From a checkpoint of a small transformer trained on Wikipedia.
Size: 20 layers, 8 heads of 64, MLP 704 GeGLU, vocabulary 5461, 23.6M parameters.
Training: a variant of Muon for these matrices, 386M tokens, 5890 steps.
Each number is 128 + 32 x the weight over the matrix's rms, rounded and kept within 0 to 255. Layers, rows and columns count from 0.

# layer 14 attention key, 512x256, rms 0.216, rows 0-199, columns 0-31
[[ 66 158  80 160 166 127 127 158 110 162 138 182 132  78  85 191 133  82 142 120 119 138  88  81 209  42 115 133 151 137 168 149]
 [155 104 129 195 167 151 156 134 118 181 118  95 139  95 160  73 172  93 197 158  85 137  76 110  76 155 155 151  89 147 134 114]
 [172  47  52  84 119  74  83  81 140  84 184 145 113 112  87  26  96 163 136 135 149  83 166 108 172 114 138  83 119  97 147 127]
 [129 100 145  86 116  74 185 157 127 133 128  90 111 139 158 128 116 138 150 199  59 124 143 148  95 113 141 175 182 118 190 191]
 [204 184 194 167 187 132 255  73  12  95 119 174 151  61 154 176 111 155 111  85 128 154 144 139 145 144 138 196 171 153 155  53]
 [158 173 142 100  37 107 137 156 130 162 172 137 142 118 143 181 163 101 204 110 119 140  43  77 196 112  87  77 139 135 167  79]
 [122 144  99  67 160 147 153  95 152 141 153 133 141 141 126 107 142 130 176 140 160 177 107 153 106 151 163  69 164 177 120 119]
 [162 148  96  50 146 123  99 105 186 244 156 136 112 134 210 104  84 137 211 119 107 137  47 148 123 139 104  80  93 113 149 133]
 [164 145 131 104 104 118 129 144 165 129 137 105 139 113 106  92 128 141 126 139 174 140 127 135 110 100  90 129 143 135 137 114]
 [177 139 143  82 129 169 120 157 126  94 173  91 135 118 163 110 106 122 143 135  96 128 126 149 125  77 155 137 120 129  92  99]
 [115 106 125  74 129 168 117 134 186  71 154 158 100 153 122  92  90 101 161 168  90 167  89 184 166 136  65 113 135 152  89 158]
 [ 90 130 124  68 151 133 186 107 118 136 129 152 140 101 104 137 163  54 128  89 103 112 135 113 136 125 153 123 147 159 145 153]
 [108  81 155  63 168 125 155 148  92 110 119 153 178 173 113 162  97 141 119 156 154 136 141 136 116  92 138 147  97  97 124 126]
 [122 120 114 137 149  91 142 134 106 107 116 188 146 114  55 128 178  90 136 116 139 102 154 188 105 112  91 161 117 123 154 141]
 [ 75 154 153 155 146 151 154 167 153 199 104  79  93 177 141  83 157 145  92  88 146 120 122 147  75 127 100 110 191 111 103 156]
 [133  80 143 121 109  95 159 128  94 141  79  87 139 142 101 168 100 108 120 195 169 124 151 137 108 160  98 100 134 180 162  81]
 [145 146 125 137  90  76  81 149 160 111 140 166 150 127 197 159  58 131 133 146 107 113 136 132  95  96 127 137 142 162 143 111]
 [122 109  75 132 123  84 129 122 171 114 100 141 122 142 148 126  83 154 149 154 139 109  99 121 120 120 142 122 139 130 130 124]
 [152 165 109 146 133 148 140 140 111 106 175 183 109 116 133 210 125 188  61 105  75 143 162 190 151 163 103 153 113 152 191  91]
 [104 221  58 144  89  82 147  98 111 167 144 118 171 156 121 149  92 203 130  66  80 160 134 186 200 136  49 104  75 177 110 149]
 [ 57 242 152 144 125 169 189 153  34 178 167  62  69 163 159 131 169 130 192 181 120 109  86 169 109 123 132 112 191 163 247 137]
 [111 183 138 120 154 100 105 170 155 192 118 183 125 164 143 132  20 136  81 124  95 167 140  71 134 122 127 188  71 164 177 129]
 [176  80 150 129 112 131 122 131 110 145 203 143 150 118 101 104  94 138 130 164  90 122 107 144 130 168 121 129 161 105 152 136]
 [109 148  55 176 143  78 131  91 191 153 141 189 151 118 106 118 112 113 129  85 191 101 168  93 149 120 147 155  83 122  79 116]
 [108 100 147 132  80 170 125 122 130 123 140 178 119 150 114 118 150 186 114 132 119 140 146 105 132  91 157 119 133 144 110 121]
 [172 118 126 166 151  99 142  88 162 126 139 134  83 121 127 135 100 121 143 149 146 139  85 154 126 146 141 117 147 103 161 127]
 [137 120 188  52 131 172 106 113  37 106  93 102  88  99  31 191 145 136 109 145  91 130 188 164 121 119 135  80 154 154 168 140]
 [159 180 105 164 141 155 118 106 141 104  87 125 187  90 139  45  80 113 143  93 147 154 111 121 164  92 141  65 117  48  65 145]
 [172 158  87  97  99 129  93 168  75 143 144 128  80 140 116 178 109 163 149 103 116 141 105 139 192 149 126 143 127 155 170  73]
 [146 165 107 122 164 173  93  85 124  82 106 161  99 115 149 122 118 165 124 151 173 108 148  51 151 124 136  86 150 126 127 154]
 [121 122 137 123 148 133 151 122 161 135 168 112 125 147  99  97 140 142 168 141 127 103 125 125 162 174 134  95 170  96 191 115]
 [128 172 148 185 106 155 102 136 158 121 162  94  92 144 126 119 124 125 102 144 185 133 168 100 112 175 163  81 156 110 139 159]
 [ 63 113 169 147  80  65 105 164 143 177 155 152 103 126  88 120 118  85 185 142  85 144  81 171 137 170 150 125 114 122 136 185]
 [ 95 161 136 159 111 159 104 119 116 143 109 160 137 142 122 143 170 113 112  61 110 107 129 198 167 147 131 106 113 101  85 152]
 [132 102 123 161 128  48 120  97 123 161 125 201 165 114 124 177 155 104 177 174  89  64  69  60 156 153 128  81 152 103 158 105]
 [152 111 109  98 153 176  78 137 119  93 121 102 171 101 118 110 145 155 103 144 163 161 172 129  92 127 115 122 127 179 114 138]
 [ 95  92 161 175 100  90 177 116 156 108  87 163 154 139 134 172 119  85 157 112 208 148 166 145  94 184  75 118  89 163  30 157]
 [105 152 104 140  95 153 150 130 140 190 119 159 138 150 100 122 131 136 124 120 176 114 109  55 168 140 125 108 134 113 100  70]
 [121 209  97 141 150 160 153 123 146 130  88 123 104 105 114 115 170 179  94 110 118 169 120 159 121 121 160 136 140 179 110 175]
 [120 134  97  82 118 185 128 175 112 118 130  99 117 144 110 138 165 158 130 138 146 151 135 198 164 139 110  94 150 196  82 126]
 [116 154 134 153 147 100 145 113  80 139 107 164 119 165 174 169 133  76  78  84  92 158 142  81  93  82 133 183 114  84  69 159]
 [ 93 113 151 191 114 105 105  99 107 108 128 169 103 128 101 100 118  87 174 123 109  84 112 147 174 126  96 119 159 104  96 144]
 [ 78 107 143 187 140 209  89 115 111 158  59  86 131 107 155  72 126 151 117  81 140  69 192 144 159 127 128 105 125 143 124  95]
 [180  86  94 108 119 143 141 155 141 153 100 107  86 129 150 123 181 134 118 157 124 135  92 123  85  92  72 136  88 114 148 125]
 [168 153 151  72 131 112 114 141  82 141 149 115 116 131 154 172  99 128 125 103 116 156 132 150  95 119 102 164 119 127 208 126]
 [107 126 120 111  99 122  79 160  87 131 181 154 148  98  95 132 129 116 149  98 122 148 100  82 113  75 121 110 157  72  92 170]
 [146 131 139  66 107 158 163 141 128  18 125 144 184 192  68 171 140 189  84 111  95 175 152 148 189 109 166 111 173 174  68 137]
 [103 193 183 136 155 161 118  86 142 145  94  84 162 111 125 106  94 100 141  95 107 106 102 138 158 142 152 123 138 115  93 120]
 [206 103  86 134 183 103  96 106 145  59 159 123 110 113 130 111 121 107 110 122 149 128  94 134 168 178  88  85 154 128 105 128]
 [ 98  90 154 101  90  77 130 186 150 171  92 100 178 153 131 147 107 113 154 133 131 114  72 140 111 123 126  64 125 130 159  99]
 [155 215 161  78  97 121 136 142 126 112 151 123 128 134 135 188 168  84 133 150 145 151 146  69 138  93 138 131 165 124 159 137]
 [110 127  88 119 133  93 154 128 164 101 139 127  57 141 145 115 106 102 153 144 117 155 154  92 177 128 115  54 174  87 168 109]
 [180 122 108 136 158 177 126 143 131 130 156 113 173 121 147  84  93 148 140 142 111 190 127 166 121 101 120 153 118 138  98 144]
 [ 79 108 132 114 136 113  82 157 139 153  91  65 161 144 116 153 137 147 118 132  67 175  93 148  68 164 114 158 124 106 110 152]
 [154 112 128 156 134 129 172 146 111  79 186 164 168 125 151  88 139 145 134 140 111 174 140 185 157 141 128 128 124 114 107 125]
 [138  54 124 146 112 133 123  78 117  52 106 180 135  70  77 164 157 133  74 128 102  58 156  73 101 146 137 148 146 151 158 147]
 [118 108 147 123 112 152 152 117 178 142 156 134 127 135 154 165 154 122 163 164 111 134 108 150 144 105 126 105 177 103 106 134]
 [ 79 169  99 131 199 130 155  82 194 142 111 111 146 159  76 155 131 111 115 152 132 166 109 147 174 151 122 118 162 175 109  99]
 [182 140 146 155 147 120 144 118 180  63 132 146 135 157 137 145 110 194 127 181 162 132  91  94  76 144 150 169 127  93 129 165]
 [141 145  92  78  85  77  74  91 156 184 165  67 124 148 153 154 148 110 139 183  36  42 126  91 119 210 162 164 130 139 158  76]
 [205 100 161 133  86  84 106 130 100  78 158 144 130 127 117 157 156 149 194 136 142 182  96 126 164 121 116 138 133 106 139 105]
 [ 99 129 148 168  86 142 112  89 100 159 128 152  64 146 164  81 140 146 142 101 147 142 113 172 157 151 101  44 125 175  85 116]
 [139 155  95 133 124 147 158 109  95 136 157  95 137 129 110 125 141 145 132 135  46 125 165 147 128 121 176 158  93  96 130 115]
 [ 30  72 101 158 177 179 117 105 132 113 100 201 105  97 146  90 115 144 163 137 103  79 136  95 226 190 141 125 130  93  83 140]
 [113 146 132 120 144 138 139 132 103 139 123 138 103 133 158 109 106 121 152 134 137 119 145  96 125  97 113 122 130 152 147 166]
 [121 115 148 126 145  88 141 125 117 102 120 135 162 166 129  97 114 160 121  91  81 147 100 218  89 163 124 137 123  86 141 120]
 [ 65 122 178 129 126 113 140 146 117 129  67 138 103 135 161 125 171 136 123 136 151 125 169 108 140 168 128  96 146 136 159 165]
 [138 131  97 143 131 106 150 123 183  76 117  96 134 157 121 151 173  48 125 107 108 112 177 150  97 160  97 110  94 136 114 106]
 [171 107 165 109 152 136 129 110 124  94 122 183 165 176 161 191 174  98  86 108  83 119 131 118 118 141 164 181 160 177  86 188]
 [136 155 136  65 111 121 170 156  94 164 120 159 174 113  82 195 173 125 103 137 102 121 107 147 144 147 124  59 115 127 107 157]
 [102  89 121 124 176 113 122  76 171 174 120 117 121 167 167 118 111 139 148 144 176 113 154 115 134 144 158 100 132 127 160  79]
 [146  98 150 119 110  74  79 119 155 132 109 135 163 116  90 182 122 105 122 178 127 105 134 117 132 144  80 132 142 148 165 145]
 [144 127 111 137 150 137  85 123 164 167  63 107 166 136 121  98  63 133  94 103  92 119 134 106 125 128 124 125 140 167 122 121]
 [116 118 117 124  75 106 149 112 123 137 128 162 113 106 105 120 167 142 122 114 125  96 141 116 105 167 151 115 155 140 108  95]
 [ 92  98 124 149 170 135 119 126  94 113 132 149 118 112 122 150 168 181 136 112 136 126 147 119 132 137  95 102 127 110  93  94]
 [ 88 158  88 165 112 167  98 127  75 114 125 120 130 111  69 155 123  77 108 162  62 141 108 173 131 160  93 126 124 130 111 118]
 [ 99 167 114 108 158 175  96 156 158 160 145 109 138 130 141  73  91 149 184 141 126 111 174 115 140  67 118  91  93 179  58 149]
 [115 125 153 168 127 176 134 111 157  84  90 145 115 160 129 152 138 147  73 114  92  93 105 145 111 123 145 135  68 146  75 173]
 [143 140 117 106 148 149 117 161  96  96  91 119 114 123  75  96  94 147 143  70 156 146 120 132 122  84 151 109 118 117 144 141]
 [152  75 104 173 155 141 139 202 142 133 126 106 154 125 100 101  97 115 117 151 132 148 173 142  90 146 120 134  96 125 196 113]
 [114  91 151 138 157 154 132 137 147 128  97 135 143 153 137 106 126 147 122 132 122  89 136  84 139  99 141 152 118 140 137 108]
 [136 168 150  66 160 132 112 126  91 120 181 120 111 130 141 120 144 159 159 122 159 160  80 131 138 164 126 158 119 132 135 158]
 [130 173  73 116 139  85 119 162 136 161  73 138 141 141 111 108 152 206 167 119  73 110 127 100  81 137 128 162 150 100  91 128]
 [125 114  69 128 121 159 143 128 147 145  95 127 152 138 116  97  82 184 125  92  89 134 149 163 104 149  98 157 141  98 117 126]
 [177 142  45 145 118 152 184  94 172 183 150 145 167 159 199  88 151 183 133 136  98 220 107 108 115  98 105 196 149  80 163 130]
 [149 120 170 113 177 137 202 141 130 101 129 133 135 131 161 130 111 162 132  82 152 152 191 123 154 121  72 102 129 120 108 141]
 [ 94 102 135 137 147 145 107  92 115 127 120  84 139  83 114 106 125 145 106 109 152 155  74 144 117 163 118 193 101  98 184 157]
 [ 73 149 115  90 135 150 147 130 108 146 116 123 148 110 111 120 150 126 141  92 150 106 121 118 154  82  81 150 143 103 103 114]
 [ 52 173 158 138 135 159 147 120 120 100 132 138 143 167 114 135 143 120  90 139 145 121 142 150 144 141 177 130 165 122 123 139]
 [132 131 152  88  87 128 125 151 134 127 132 115 150 126 125  86 167 159 166 108 171  91 122  94  89  98 143 179 130  85 115  62]
 [ 95  93  96 113 157 152 109  77 121 146 150 132 110 159 143 149 110 193 122 130 155 148 103 146 140 133 136  77  96 124 143 158]
 [ 55 162 133 143 138 173 122 121 105 166 193 107 149 139 107 125 102 144  89 173 135 132 130 175 136 170 104 150 118 124 120  89]
 [131 150 106 107 123 153 127 134 118 152 108 111 160  96 147 160 168 137 109 141 127 148 152 182 152 133 122 130 142 114 132 166]
 [143 109 121 159  95 141 120 121 119 148 122  87 166 113 111 144 141 135  94 120 126 163 150 165 138 128 100 164 132 183 133 163]
 [ 93 126 124 133 153 165 207  98  87 109 106 134 104  98 146 159 155  76 108 121 105 124  75 144 117 138 140 127 138 108  77  90]
 [178 104 123 115 133 147 125  95 150  92 147 121 159  90 102 106 114 128 103 178 124 115 126 164 150 124  97 120 110 159 107 186]
 [107 137 156 143 145 120 116 188 119 104 116 107 103 138  72 167 119 120 129 183  92 124 121 138 123  97 107 173 153 134 126 114]
 [154  74 115  86 142  84  48 133 123 187 135  72  84 140 146  63 106 159 161 111 195 157 133 107 141 139  48 169 109 140 169 173]
 [128 147 121 116 175 116 135 137 141 154 146 154 125 166 101 143 169 162 158 128 115 127 123 101 118 126 120 137 165 164 188 171]
 [134 124  78 149 159 126 139 215 153 144 105  84 113 132 140 110  74 178 183 107 146 140 123 124 110 122 118 124 103  77 179 139]
 [108 142  89 122 177 112 133 131 138 138 153 152 161 132  77 145 168 143 142 183 157  95 124 124 140 108 117 169 119  72 167 132]
 [123 145  91 149  93 183  66 118 110 145 100 133 167 124 152 145 111 160 114 121 128 123  85 140 109 120  75  74 125  69 158 119]
 [ 80 124 118 116 128 140 134 147 104 119 153  85 108 172 198 113 155 155 129 147 108 123 107  92 114 174 171 170 136 156 204 140]
 [ 99  89  82 120  58 119 132 190 133 132 166  60 154 153 123  85 100 129 163 117 202 144  91 117 158 164 122 139 107 114 139  94]
 [137  93 139 138 109 111 101 121 175 129 105 125 154  83 144  65  49 153 160 135 112 136 138 109 133 108 112 121 161 102 135  78]
 [109 144 160 102 134 144 116  96 141 146 117 143 178 132 102 113 113 125 130 139 152 173 129 109  80 145 113 125 155 106 118 143]
 [120 109 126  78 102 137 113 113 161 158 154 140 100 116 118 115  81 126 208 123 140 140 143 108 137 128 147 102 150 150 110 135]
 [157 153 146 102 123 120 144 137 147 152 137  51 141  86 150 113 113 136 127  80 155 126 171  75 121  93 104 145 144 135 107 130]
 [170 147 141 128 146 166 152 115 161 113 144 130 160 134 107 121  86 121 155 151  99 107 140 130 125 108 180 172  64 200 117 124]
 [163 132  48  74  84  72 128 124  98 130 165  99 109 148 133 170  78 147 164 128 168 140 119 143 106 133 145  93 113  99 145 124]
 [125 103 166 130 148 113  90 149 158 119 139 139 135 121 115 177 144 192 122 107 129 139 108 113  99 140 115 110 157 107 126 141]
 [112 105 100 105 131 125 107 194  82 189 174  62 121 135 130  97 100 135 149 110 129 204 145 171 172  96 117 118 168  95 134 123]
 [ 90 140 132 162  96 152 155 149 124 120 115  91 154 150 153 104  44 142 162 102 126 159  83 161 136 107 114 104 118 111 117 112]
 [ 81 139 135 173 130 163 150 151 127  93 102  94 188 134  85  93 130 114 113  93 130 138  85 126 142 143 116 146  86 128 134  88]
 [145 122 120 131  74  99 146 112 107  74 139 170 130 127 147 143 143  81  82  95 133 136 105  87 130 154 120 127 128 150  72 142]
 [106 139 128 144 118 110 126 181 141 121 113 140  87 115 123 124 160 168 106 126 119  85 157 109 161  94 144 110 128 111 146 165]
 [144 108 122  88 132  72 123 121 149 124 153  80 103 163 183 145 104  89 156 132 148  84 160 108  89 119 148 176 140 114 144 133]
 [126 147 136 136 169 102 103  94 101 111 164 124 151 112 160 167 174 159 130 161 130 111 111 121 118 131  92 127 140  93 131 111]
 [103 177 123 143 109 147 173 109 132 109 172 118 118 140 103 165 122  89 183 131 183 148 111 108 146 131 142  86 167 175 138 110]
 [128 122 133 147 125 104 158 133 142 111 147 156 102 114 163  97 140 129 141  76 125 102 114 133 165 164 148 138 112 167  83 143]
 [ 83 112 173 141 119  97  83 122 153 131 146 160 118 141  77 127 116 131 111 130 134 145 129 129 119 126 146 144 147  93  79 114]
 [139 125 122 138 175 119 128 150 121 154  99 146 138 111 131 162 195 149 147 108  84 148 163 117 122 130  90 101  98 126 213 183]
 [119 170  97 150 168 172 179 119 106 111 132  94 124 111  86 193 161 139 137 187 141 152  76 108 130 149  64 146 102 135 129 128]
 [113 142 108  97 161 125 156 191 135 103 181 112 134 107 208 147 120 137 180 116 137 111 150  55 111 110 130 184 139 133 126  99]
 [101 131 150 118 151 130 161  66 135 170 133 178 142 145 116 175 125 107 104 135 140  86 120 138  50 165 155 161 121 138 117 135]
 [121 143 117  83 117 132 115 135 105  90 172 118  90 151 188  71 132 111 106 126 138 128  69 165 149 129 163  99 144 101 115  95]
 [105 122  83 146  79 136  31 160 189 149 160 103 105 132 119  73 104 152 162 119 124 120 161 172 142 119 162  93 139 135  95 145]
 [135 144 131 122 105 155 134 159 150 101 107 134 116  93 125  85 127 118 122  98 102  79 111 150 123 130 125 182 145 108  95 149]
 [155  91  59 119 119  28 106 114 171  99 161 135 130 130 102 136 135 152 117 128 144 108 102 147 152 130 147 151  69  77 147 138]
 [126 137 130 156  85 133 213 171 112 122 179  86 120  91 190 180 140 140  77 154  73  96 189 145 168  99 118 105 104 146 140 166]
 [147  76 194 143 144 108 174 147 175 167  80 133 137 126  56  71 130 175 160 168 181 115 117  33 197 164  75 151  61  66 156 170]
 [108 169 130  94 106 175 143 141 108 178 113 108  72 134 129 139 126 127  85 109  58  68 187 194 146  86  88 133 169  88 164 114]
 [179 137  84 109 118 125 120 206  57  99  92 183 164 135 127 199 122  79  48 186  62 136 118 101 107 150 187 174 163 177  45 150]
 [ 76 135  59 143 118 133 148  78 175 164  89 106  99 154 231 118 109 143 139  60 152 177 101 162 129 155  62  53 171  99 116 145]
 [ 94 111 210 137 125 144 207  70 142  66 132 158  21 111 134 153 144 177 145 144 148  96 160  78 110  91  98 215 112 179 127 130]
 [119  87 128 200  53  80 141 149 116 148 113 198 128 140 101 108 213 127 121 101 112 118 109 137 133  77 159 158 115  60  87  70]
 [127 103 122 145  70  90 112 119  92 117 101  55 107  60 177 183 108 116 127 140 165 103 181 131 155 121 142 138 133 111  64 155]
 [205 132 121 123 151  53 160 148 140 141 138 136 144  98 154 105 125 115 141 141 177 142 110 104  95 121 130  91  48 149 139 122]
 [132 135 189 143 104 158 111 134 166 106 130 166 111  99 115 102 117 114 102 220 126 133 113 129 147 112 196 113 141 192 140  71]
 [ 94  92  52 184 134 134 142 133 142 136 113 117 153 112 115  97 137 163 134 149 127 155 168 113 120 127 133 171 131 114  74 148]
 [166 157 116 103  50 146 114 131 220 148 181  33 169 157 114 157 123 117 139 131 182 108 119 153 123 137 139 128 134 150 155 113]
 [ 84 109 130 178 143 124 135 109 129 110 135 148 154 110 116 128 204 106 128 122 131  89 104  89  75 108 154 106  86 104  74 160]
 [143 102 128  79  97 120 130 156 140 144  73  82 105  97 167  76  71 154 161 151 200  99 105  87  77 114 124 159  73 171 161 121]
 [112 129 137 109 139 141 183 154 139 159 108 139 136 124  85 159 142 144 139 134 130 139 100 114 119 121 152  78 151 149  82 154]
 [151 100 107 176 154 143 151 139  92  38 152 152 115 148 160 138 159 117  74 157 211 157 119 192 135 147 152 151 134 122 137 132]
 [ 91 130 148 155  96 127 108 167 129 141 152  84  67 160 106 142 132  48 120 168  77 155 246 140 113 106  70 162 147 189 117 174]
 [168 177 110 156 112 134  63 120 111 140 128 151 157 146 136 153 148 160 158 117 159 160  82  73  81 118 105 100  64 123 148 122]
 [115 140 102 188  65 112  53 185  91  78 129 179 166 102 146 123 135 113  64 148 109  62 168 110  81 117 150 180 122 190 102 168]
 [192 104 206 144 168  64 228  98 198 168  92 158 161  74 165  65 139 161 101 163 170 165 123  78 177 147 101 168 113 106  94 143]
 [115  86 151 168  69 144 162 109 102  79 123 167 111  93 113 144  69  77  99 119 181 147 130 110 170  74 193 234 188 109  98 114]
 [149 159  95 114 139 124 171 137 159 113 167 139 152  99 100 113 141 123 145  79  91 173 110 145 149  92 121 105 113 106 139 106]
 [132 133 201 165 135 166 171 101 156  94 142 221 157 156 126 193 135 144 146 139 142  63 125 177 100 124 104 117 113 129 176 188]
 [149 185 121 132 151 178 180 135 154 161 154 162 123 127 201 128 131  39 122 137 101 112 157 142 181 128 127 123 117 136  89 165]
 [103 136 127 134 138 116 151  81 153 105  96  99 146 122 178 145 129 121 134  78 176 138  42  88 115  64 118 204 168 174 166  48]
 [ 89 128  97 127 188  91  95 146 151 152 139  85 116 142 129 103  95 142 109 145 141 149 128 122 148 125  91 117  94  88 170  93]
 [105  65 112  89 100  92 132 120 146 143 171  84 114 120 122 174 122 129 115 165 125 148 141 141 127 113 118  70 178  74 201 107]
 [140  94 132 133  92 102 173 138 137 119  86 134 181 103 108 129 130 118 134  49 114 180 110 164 158 152  61 161 132 111  37 121]
 [110 162 110  40 161 162 165 158 170 204 131 124 152 189 122 105  93 154 126 123 147 137  94 168 125 108 142  60 144 108 164 166]
 [135 188 138 144 116 144 111 129 132 134  85 172 126 103  80 135 193 152 159 151 102  96  38  88 121  90 113 148  96  72  54 112]
 [108 149 153 192 155 200 121 106  48 100  97 148 174 111 161 100  74 100 160 108 128 157 153 134 135 163 154 133  81 119  90 132]
 [153  80  39 174 121 123  57 148 124 177 126  64 104 125 129 105 109  97 144 179 110 121 182 105 155 124 125 168 156  88 126  80]
 [128 100 128 141 152 100 189 132 135 144 153 180 138 182 121 125 148 141 103 176 116 151 143 110 141 141 150 184 140 138 111 107]
 [176 120 135 148  76 110  81 115 164 116 152 129 135 120 136  82 164 179 170  80 174 148 135 129 109 122 111  71  48 140 162  89]
 [ 75 134 123 138 116 103 107 156 135 130 112 123  99 148 143 133 147 113 110 122 182 186 118  86 167 152 122 140 163 141 124 133]
 [141 182 105 172  72  88 106  67 129 141 144 169 113 146 158 111 148 111 152 130 131  79  78 169 111  98 139 129 100 139 151 139]
 [162  94 118 139 180 114 140 144 172 118 162  15 100 176 111 124  79 141 174 195 142 125 164  79  59 135 156 194 181 189 196  80]
 [ 96  68 125 108 158 154  87 173 147 135  93  75  75 151 102  93 145 213 158 182 166  98 138 128 127 149 156  87 121 122 190 120]
 [123  36  42 125 180 166 155 222  88 204 140 174 106 147 141 103 123 126 169 113  86 109 119 118  71 113 154 183 127  86 128 134]
 [126 136  74 171 121 163 143  50 106 113 128 151 114 129 150  85 100 113 148  90 100 118 124  90  81 117 110 167 108 116  92 133]
 [127  80 152 118 129 121 116 141  96 106 145 105 183  99  57  65 117 138 168 134  94 169 173  54  70  72 135 150  97 141 114  99]
 [ 85 134 106 123 181 130 159 139 105 173 153 125  99 144 110 100 134 111  99 148 111 166  66 144 134 195 108  56 160  76 134 175]
 [143 172 129 147  91 185 118 143 115 163  62 164 238 116 123 120 108 161  97 122 102  87  91  97  84 137 142 114  73 201 116 105]
 [129 140  88 114 142 134 142 153 145 238 135 134 112 144 142 161  86 150 175 152  95 115 183 152 111 128  96 165 151 126 110 202]
 [ 91 129 155 123 101 196 123 155  74  93  64 123 108 157 161  93 134 199 104  63 168 146 123 102 139 150 120 156  34 152  78 120]
 [127  94 101 116 150 160 138 192 141  92 164 134 106 109 143 109 100 104 128 121 121 125  77 152 109  97 116 124 178 149 145 181]
 [138 151 144 157  77 152 104 143 116 127  90 216 118 143 157 105 116  36 141  67 189  89 146 131 137 147 155 125 171  93  93 211]
 [117 157 145  85 138 149  90 136  86 139 120 178 133 137 107 136 113 119 126 128  45 156 135 162 132 171 153 123 154 117 168  93]
 [ 58  92  52  86 119 143  88 108 136  91 117  65 132  97 118 107 120 135 133 158 133 157 193  84 167 156 166 126 143  77 147  99]
 [139 127  89 173  95 113 162 128 107  82 143 141 137  77  76 180 130  67  90 195 127  98  97 123 152 145 180 179 172 147 125 133]
 [144 131 100 125 141 129 121 154 153 210 150 131 116  81 176  73  93 106 123  98 174 142 137  55 125 141  93 174  88 164 129 116]
 [188  55 118  70 165 153  97 167 121 120 130 136 101 124 159 141 107  94  65 141 156 117 204 141 110 151 127 158  80 158 164 166]
 [162 159  66 133 191 155 191 145 120 142 115  69 112 139 107  76 146 153 117 117 176  93 133 111 138 129 138 109 143  95  86  98]
 [170 173 154 119 161 127  86 127 122 115 158 127 168  96 121 198 138  87  98  64 168 111 147 105 157 180 100 132 137 113 147 157]
 [ 74 117 118 133 176 203 131 187  81  67  83 147 127 141 148 117 145 112 165 113 123 151  75  94 103 100 122 139  86 110 118 164]
 [101 167 142 159 134 163 171 100 119 138  94 137 238 153  98 216 147 135 107 121 155 130 103 139 137 152 118 126 140 100 124 130]
 [166 119 128 138 161  99 146 200 174 141 129 153 107 115 131 136 147 128 136 148 131  75 101 144 146  89  77 238  70  88  82 157]
 [ 90 137 162 154 111 120 199 177 130 121  88 185 136 147 122 130 172 127 109 185 178 123 176  98 152 222 179 119  85 149  76 129]
 [132 129  95 165 135 166 129  75 100 112 171 161 119 141 140  98 117 136 119 105  89 145 120  95  65  91 119 147 173 125 109 146]
 [159 133 109  73 124 117 168 101 144 127 156 130  93 150 113 125 135  79 140  56 170  79  79 197 141  81  49 211 162 103 159 144]
 [130 102 129 142 162  77  92 153 159 158 113  89 166 108 124 155  93 164 155 119 146 133 166 140  84  77  94 156 114 105 195 139]
 [145  37 123  71  94 147 137 137 173 113 111  88  92 127 131 123 140 126 150 110 101 124 110 131 105 178 115 144 144  62 129 101]
 [ 99 154 152 136 127 118 145 142  86 116  76 165 155  84 173 161 132 150  98  96 128 138 175  73 100  75 136 169 143 134 142 151]
 [128 143 109 150 188 130  82 108 147 156 126 172 114 103 110 108 106 216 154 143 109 148 188  94 190 140 129 121 114  84 115 123]
 [124 164 118 164 102 152 152 121 140 155 162 156 115 152 116 132 121 140 144 100  69 109  83 182 159 112 148 160 133 160  88 183]
 [138  52 103 151  85 196 127  89 148 137 165 165 130 111 140  81  65 136 108 162 154  72 106  91 181 112 115 118  98 118  92 152]
 [144  92 101  92 113 101 182 107 134 135 108 133 168 163 132 142 121 124 109  69 116  70 169 120 182 142 116 129 131 151 123 129]
 [153  67 137 145  70 191  70 118 166  94 194 132 108 130 115  65  69 107  44 158 102 195 143 102  44 120 114 115 144 134 100 214]
 [169 154 115 126 133 138 139 199 127 122  96 126 148  90 135 176 120 118 111 157 104 154 120  62 183 106 111 161  94 113 142 148]
 [112 174 148 158  93  93  58 182 125 110 112 118 101  81 137 189 130 156  54 117 111 143 129 170 128 177 131 131 158  71 130 134]
 [128 176 139 142 118 181 129 129 153 116 136  96 139 103 168  96 145 133  77  69 167 180 149 116 111 159 132 143 129 121 118 102]]